config.toml
n_layer = 13
d_model = 256
activation = "swiglu"
norm_eps = 1e-05
attn_scale = 0.125
bias = "none"
init_std_up = 0.025
init_std_down = 0.0
beta1 = 0.95
weight_decay = 0.2
lr_head = 0.0279
schedule = "wsd"
decay_shape = "linear"
steps = 2958
dataset = "wikipedia_en"
Each number is 200 + 40 x the weight over the matrix's rms, rounded and kept within 0 to 999. Layers, rows and columns count from 0.

# layer 3 MLP down (transposed), 704x256, rms 0.0871, rows 63-67, columns 0-255
170,243,254,168,170,211,208,223,188,184,193,196,179,171,209,263,189,201,216,210,188,128,231,267,190,236,219,160,202,226,215,214,221,254,239,164,198,184,242,216,159,195,214,217,209,248,234,143,203,194,131,189,204,132,247,278,188,225,196,154,182,214,102,179,146,248,231,259,226,143,115,224,253,174,156,160,159,277,303,187,252,169,258,252,206,211,190,210,175,221,168,207,227,210,165,262,206,215,212,195,241,242,219,202,244,249,201,179,178,224,148,153,184,195,240,202,192,250,231,156,266,143,222,132,211,228,152,154,191,199,219,228,112,215,188,156,201,186,242,202,248,194,255,292,221,225,181,200,231,144,208,215,215,184,289,214,168,258,142,185,241,233,267,240,232,226,199,192,222,189,204,168,250,161,116,164,150,259,212,200,302,125,143,186,267,115,239,177,199,166,216,259,210,219,195,245,230,217,192,254,200,231,222,239,222,211,226,155,194,204,145,258,214,210,171,195,189,185,246,175,148,231,253,307,203,246,177,153,198,174,104,169,208,97,174,255,152,127,217,141,173,188,180,204,183,251,216,203,148,210,175,223,199,152,191,212
247,243,191,253,220,199,206,234,198,216,143,315,169,184,219,250,236,208,146,211,231,157,142,227,119,238,262,247,277,106,218,216,255,171,235,139,182,261,284,157,238,194,230,177,194,121,225,173,152,218,224,181,187,180,208,140,165,242,269,172,224,164,257,223,202,177,130,176,243,274,191,125,286,264,150,300,129,266,191,199,145,127,200,185,188,236,222,280,207,160,205,204,188,282,218,191,231,191,194,267,273,183,177,178,244,152,222,171,190,190,222,165,208,265,205,120,193,253,193,159,165,141,149,243,186,215,187,201,255,236,174,175,189,161,210,181,146,133,166,184,255,145,182,197,183,272,164,190,167,147,211,185,198,184,294,164,124,227,124,206,277,162,253,202,150,193,277,255,164,136,265,265,198,252,189,195,239,223,200,176,174,175,209,171,144,225,189,184,180,214,178,154,194,140,164,197,147,232,257,226,148,265,226,192,240,126,161,219,221,244,235,246,199,203,212,171,190,169,188,178,98,148,166,168,219,269,181,183,174,210,193,187,200,158,168,225,177,241,150,207,95,204,252,175,124,180,236,253,218,247,204,259,174,154,216,153
183,152,216,203,195,196,190,243,203,153,261,192,255,218,275,186,151,182,241,159,243,195,179,221,170,164,128,215,183,128,268,105,242,209,191,238,143,277,271,211,252,156,135,238,218,224,182,94,165,232,245,234,232,185,241,167,172,259,177,215,150,105,257,131,168,195,208,243,196,257,223,149,141,189,151,245,212,149,256,145,183,174,169,275,289,229,231,152,168,279,212,210,176,166,216,215,182,131,227,292,135,241,237,247,161,214,168,270,182,194,235,184,222,167,159,301,208,213,193,251,230,128,245,212,196,195,187,230,175,223,213,133,213,209,198,225,168,155,153,163,278,231,315,175,254,217,205,236,220,147,261,144,97,174,161,191,245,241,175,167,229,268,240,190,217,201,223,203,243,148,226,113,274,249,213,254,240,225,215,222,158,214,239,277,111,217,156,205,305,216,186,174,150,277,167,180,262,225,220,208,186,169,179,176,237,168,196,173,235,248,213,230,134,267,169,166,220,163,234,195,258,241,192,181,249,210,228,198,283,181,192,199,246,196,239,201,203,292,201,189,230,215,186,206,223,182,257,187,253,229,208,234,220,288,221,164
170,273,199,202,209,196,188,248,210,195,174,204,197,135,306,252,183,234,154,190,245,246,191,270,185,245,196,208,253,170,112,171,244,174,161,187,143,274,261,204,236,247,195,219,189,185,199,236,128,125,205,145,200,192,193,187,177,204,214,150,190,175,140,226,194,211,188,195,180,178,153,283,267,213,181,295,173,223,145,226,207,148,184,255,227,140,175,176,215,223,178,143,212,173,119,209,173,86,233,276,212,198,127,251,182,221,260,264,121,298,210,154,171,197,206,184,166,282,305,221,215,249,201,213,200,148,223,288,222,196,220,177,125,194,243,156,195,201,241,219,243,170,160,246,188,168,253,173,158,158,186,223,123,243,168,299,207,160,179,218,225,188,176,210,263,227,219,199,205,152,240,195,205,143,171,123,199,239,230,231,192,212,190,121,207,206,212,136,210,126,222,173,227,224,149,191,216,202,219,266,171,174,192,236,223,204,162,161,197,203,279,172,193,147,260,192,173,211,206,198,145,229,239,185,185,164,181,171,185,201,193,252,183,255,226,241,178,218,183,140,161,238,181,218,224,173,182,240,156,227,168,263,176,253,216,211
247,229,164,192,177,242,202,188,237,215,175,248,264,224,263,151,234,182,189,194,172,221,228,214,224,163,127,249,222,171,193,179,234,224,148,186,266,267,221,222,152,227,240,210,159,243,140,231,198,123,207,156,205,204,146,156,114,164,97,182,266,220,166,179,113,204,169,193,184,217,271,248,158,164,224,200,191,219,187,198,215,213,195,261,196,200,120,158,163,198,125,229,181,202,215,230,151,198,152,233,160,187,130,233,188,303,218,152,189,245,197,165,223,258,276,228,232,191,184,237,250,211,217,206,234,223,170,141,246,175,184,181,237,197,230,165,289,228,187,183,227,171,239,223,237,165,239,217,246,178,281,192,117,216,128,226,182,185,86,210,260,182,247,164,226,246,241,221,172,182,209,218,191,225,190,187,197,159,199,87,182,210,128,287,220,188,99,154,215,147,170,226,184,238,167,211,209,154,290,229,172,214,173,133,163,153,232,295,194,236,196,196,266,140,177,214,199,149,203,195,198,242,198,180,185,272,187,171,201,178,257,238,269,190,242,117,235,274,164,204,164,174,159,145,120,246,176,167,209,184,233,198,282,256,233,205
# layer 3 MLP gate, 704x256, rms 0.0889, rows 64-67, columns 0-255
238,174,193,247,230,160,201,208,155,182,149,237,202,186,188,204,203,231,232,199,210,189,158,212,180,322,215,218,183,236,134,231,175,75,253,165,204,299,258,284,253,231,202,217,253,141,168,225,128,215,163,249,220,204,231,248,130,194,219,224,265,230,284,116,231,209,162,190,232,181,247,190,120,153,179,203,159,211,96,246,158,240,170,206,243,213,268,236,187,125,248,106,254,232,193,174,158,181,181,211,180,185,177,177,228,114,229,230,161,207,240,114,187,133,223,216,154,208,273,161,253,275,123,198,177,134,172,219,225,215,186,305,193,205,185,170,156,198,145,186,158,216,201,252,154,206,264,216,211,229,191,121,156,147,188,176,219,174,221,155,230,202,235,202,190,193,176,218,237,237,175,223,132,173,194,199,205,199,262,102,227,207,215,229,224,209,200,215,195,119,166,222,204,267,87,257,201,248,178,183,213,195,184,192,242,181,229,234,181,198,247,210,240,145,176,177,206,230,157,206,177,190,211,257,146,234,105,197,209,262,175,202,204,191,170,176,166,213,244,217,188,140,215,197,219,269,197,219,161,161,233,222,140,157,158,232
219,161,223,185,257,223,215,179,165,145,100,226,229,246,205,223,277,212,244,179,178,259,213,197,178,236,257,172,215,201,262,215,207,132,138,198,140,153,296,283,182,205,176,153,245,219,238,227,157,184,221,209,139,207,202,204,280,174,162,240,220,149,257,160,225,294,254,231,215,196,116,219,169,100,240,134,197,218,184,172,264,222,72,216,208,119,273,172,247,198,188,209,212,144,170,195,187,216,158,107,195,189,153,146,263,168,184,182,165,169,172,193,263,215,209,156,209,153,200,125,194,204,179,212,193,152,172,237,299,119,206,194,176,172,139,195,135,156,264,208,180,289,245,226,177,156,239,243,196,209,256,114,226,233,171,183,122,253,261,243,168,210,153,208,212,183,267,287,218,239,206,203,178,202,149,233,215,232,170,170,128,258,287,162,233,178,144,230,219,200,172,185,217,244,238,197,190,245,183,187,245,187,171,228,228,192,240,251,197,177,217,177,179,233,190,163,196,167,209,169,284,190,265,245,211,274,194,222,221,221,201,191,249,241,197,142,234,284,164,205,271,140,207,176,260,260,223,232,267,173,228,148,150,163,265,226
162,185,181,224,219,205,267,152,171,215,213,187,186,242,208,180,216,218,151,180,191,163,113,142,200,232,241,224,162,208,238,230,160,240,197,163,211,179,121,174,246,197,180,214,233,296,243,221,183,213,227,237,156,194,156,273,251,168,185,232,272,236,200,171,242,253,158,187,188,146,241,119,222,226,224,176,186,211,217,168,254,184,135,201,199,184,263,224,217,195,195,239,189,243,226,149,293,208,259,159,207,193,183,135,233,188,142,130,196,128,142,301,196,140,227,195,184,219,150,177,167,137,170,221,182,211,237,178,172,180,122,235,175,152,184,233,185,241,176,143,127,255,221,133,257,191,232,204,225,249,154,230,239,174,206,107,217,158,290,102,140,239,208,178,156,226,161,245,251,229,212,130,193,229,118,159,214,177,169,99,224,228,266,233,148,154,204,209,289,178,123,254,184,146,221,225,168,267,260,137,149,154,157,168,153,200,266,185,234,193,172,252,232,207,209,213,177,166,238,161,178,196,245,251,168,137,175,199,203,187,214,259,253,198,183,256,231,226,159,200,250,174,215,151,227,209,256,165,232,177,196,173,236,197,299,192
216,249,248,214,304,237,199,231,152,230,194,164,183,161,215,209,231,184,205,218,176,159,195,202,170,214,200,190,254,230,254,234,250,225,185,175,206,212,193,185,180,155,261,171,193,228,205,236,271,158,222,174,189,122,186,244,173,230,163,195,219,252,212,190,194,158,182,227,203,171,254,225,189,266,129,208,160,300,224,190,190,225,260,218,220,168,127,268,214,210,172,254,195,226,222,289,218,220,226,212,196,242,139,192,238,227,172,226,177,237,178,233,193,207,155,201,197,213,195,233,153,183,156,161,112,210,219,246,206,184,187,201,168,214,238,126,174,162,228,147,211,259,208,183,267,209,207,197,169,211,260,159,128,293,172,215,194,116,202,133,222,236,165,123,273,166,191,196,166,231,110,206,231,179,138,167,151,285,195,210,217,169,210,263,211,262,234,218,150,121,178,167,127,196,189,183,149,218,278,227,177,239,263,245,171,166,219,185,241,182,157,188,198,194,249,201,214,242,199,144,219,215,201,155,170,220,105,238,182,188,218,193,174,228,124,203,180,247,225,214,164,188,252,267,232,223,249,247,206,175,165,80,236,168,251,189
# layer 3 MLP up, 704x256, rms 0.092, rows 64-67, columns 0-255
268,194,299,234,234,218,242,181,202,195,258,226,183,220,190,208,226,138,214,205,161,143,192,143,244,183,142,109,79,165,160,140,285,236,241,152,246,144,205,169,205,249,156,158,153,155,259,242,159,215,159,197,187,261,201,220,226,163,190,196,198,213,164,230,245,234,212,261,208,163,200,218,179,197,153,251,210,166,223,278,193,144,219,197,225,181,179,167,216,271,160,217,117,219,140,186,160,159,207,173,198,108,230,184,296,232,162,169,192,159,181,197,176,190,195,191,208,195,166,160,199,232,192,241,259,201,208,166,204,249,167,275,173,119,266,190,224,229,207,164,245,145,255,167,191,200,195,185,244,185,128,128,265,140,236,190,173,237,180,255,194,133,200,245,155,227,228,225,279,160,201,224,207,118,146,187,183,145,196,186,162,208,203,249,228,244,225,151,137,143,194,219,259,215,153,165,186,137,129,177,253,174,170,205,237,231,228,155,224,170,154,172,215,261,182,171,190,283,201,179,185,199,188,134,209,177,133,241,298,210,109,198,298,245,229,178,206,201,176,155,120,224,213,271,92,204,186,208,162,307,122,199,209,156,190,177
245,183,228,182,221,212,227,181,221,283,217,272,288,238,213,233,218,187,205,200,188,210,184,246,214,174,169,195,241,135,187,266,214,152,107,254,140,114,181,214,209,146,205,137,227,149,168,258,149,203,266,221,213,156,240,164,209,211,243,277,164,171,163,154,151,260,255,187,93,177,220,106,168,191,170,152,293,214,182,189,177,113,173,206,242,158,224,189,193,211,191,235,177,202,151,154,252,152,166,241,243,155,281,192,216,241,217,195,213,160,160,183,175,165,176,218,245,184,180,185,215,193,201,166,110,201,120,202,237,155,245,254,318,157,138,196,173,209,156,186,196,209,156,192,157,281,197,206,212,173,233,187,138,177,217,184,275,158,157,193,181,214,144,194,218,189,145,250,257,241,198,152,194,196,193,277,224,184,221,247,189,201,240,145,171,228,250,203,203,199,157,201,230,213,171,226,184,228,192,119,193,219,190,217,221,253,192,216,173,139,173,201,259,140,231,201,191,120,273,151,203,164,155,187,157,127,236,263,258,149,211,232,233,167,227,186,156,230,239,201,189,243,108,179,232,202,267,173,227,195,159,286,204,289,290,132
155,168,219,191,204,203,208,235,93,169,263,196,171,246,250,254,239,223,147,142,187,171,126,228,205,170,188,167,258,120,220,208,203,217,182,149,299,228,199,199,107,192,193,278,151,169,206,220,240,192,249,142,279,168,176,220,236,104,188,192,225,232,187,250,216,234,180,148,138,147,223,177,160,183,228,153,259,226,179,135,209,167,233,230,157,168,231,195,161,255,204,222,202,186,207,215,221,206,187,302,196,199,247,158,219,131,192,189,223,231,247,291,258,190,162,184,195,158,200,256,177,100,194,131,174,193,271,173,186,207,178,172,198,152,191,161,164,282,176,214,206,195,280,236,209,158,275,212,192,138,154,149,271,277,164,172,243,230,288,208,131,116,167,256,161,219,198,148,114,242,184,207,173,232,142,203,206,145,163,273,217,242,142,190,269,119,287,220,137,185,300,226,202,171,202,148,188,190,193,203,169,250,230,217,212,256,173,231,198,198,212,228,166,200,194,159,168,147,163,220,109,183,140,234,186,201,312,130,191,133,263,220,227,209,149,177,299,211,247,239,203,167,246,168,197,199,188,252,198,231,202,204,184,196,158,287
141,146,198,166,170,223,192,162,211,181,196,140,269,214,180,177,255,203,269,197,210,225,208,236,159,228,224,166,248,190,242,261,206,174,237,191,190,216,298,291,205,201,197,245,238,184,250,157,246,177,190,187,227,219,230,203,236,231,243,179,139,197,147,206,173,162,251,289,186,213,135,280,250,169,206,262,183,215,124,246,135,125,147,201,226,125,161,143,238,189,245,173,249,147,161,221,188,210,198,216,209,197,177,202,216,211,144,151,207,196,213,221,186,175,226,177,154,144,132,188,222,184,161,220,155,224,265,154,307,219,190,269,195,285,263,278,231,231,154,279,149,131,203,190,126,115,225,228,263,160,167,268,191,162,181,130,169,271,230,177,284,233,244,224,237,230,206,218,158,177,193,202,172,226,225,134,237,190,198,153,177,212,131,227,200,317,242,231,213,249,198,204,254,246,248,155,157,156,263,226,258,180,193,177,238,143,217,224,182,172,254,287,206,206,177,244,240,183,220,138,178,177,241,226,275,165,192,247,202,198,166,200,171,200,193,155,197,190,169,252,152,211,88,133,243,204,220,214,119,191,230,204,136,178,178,169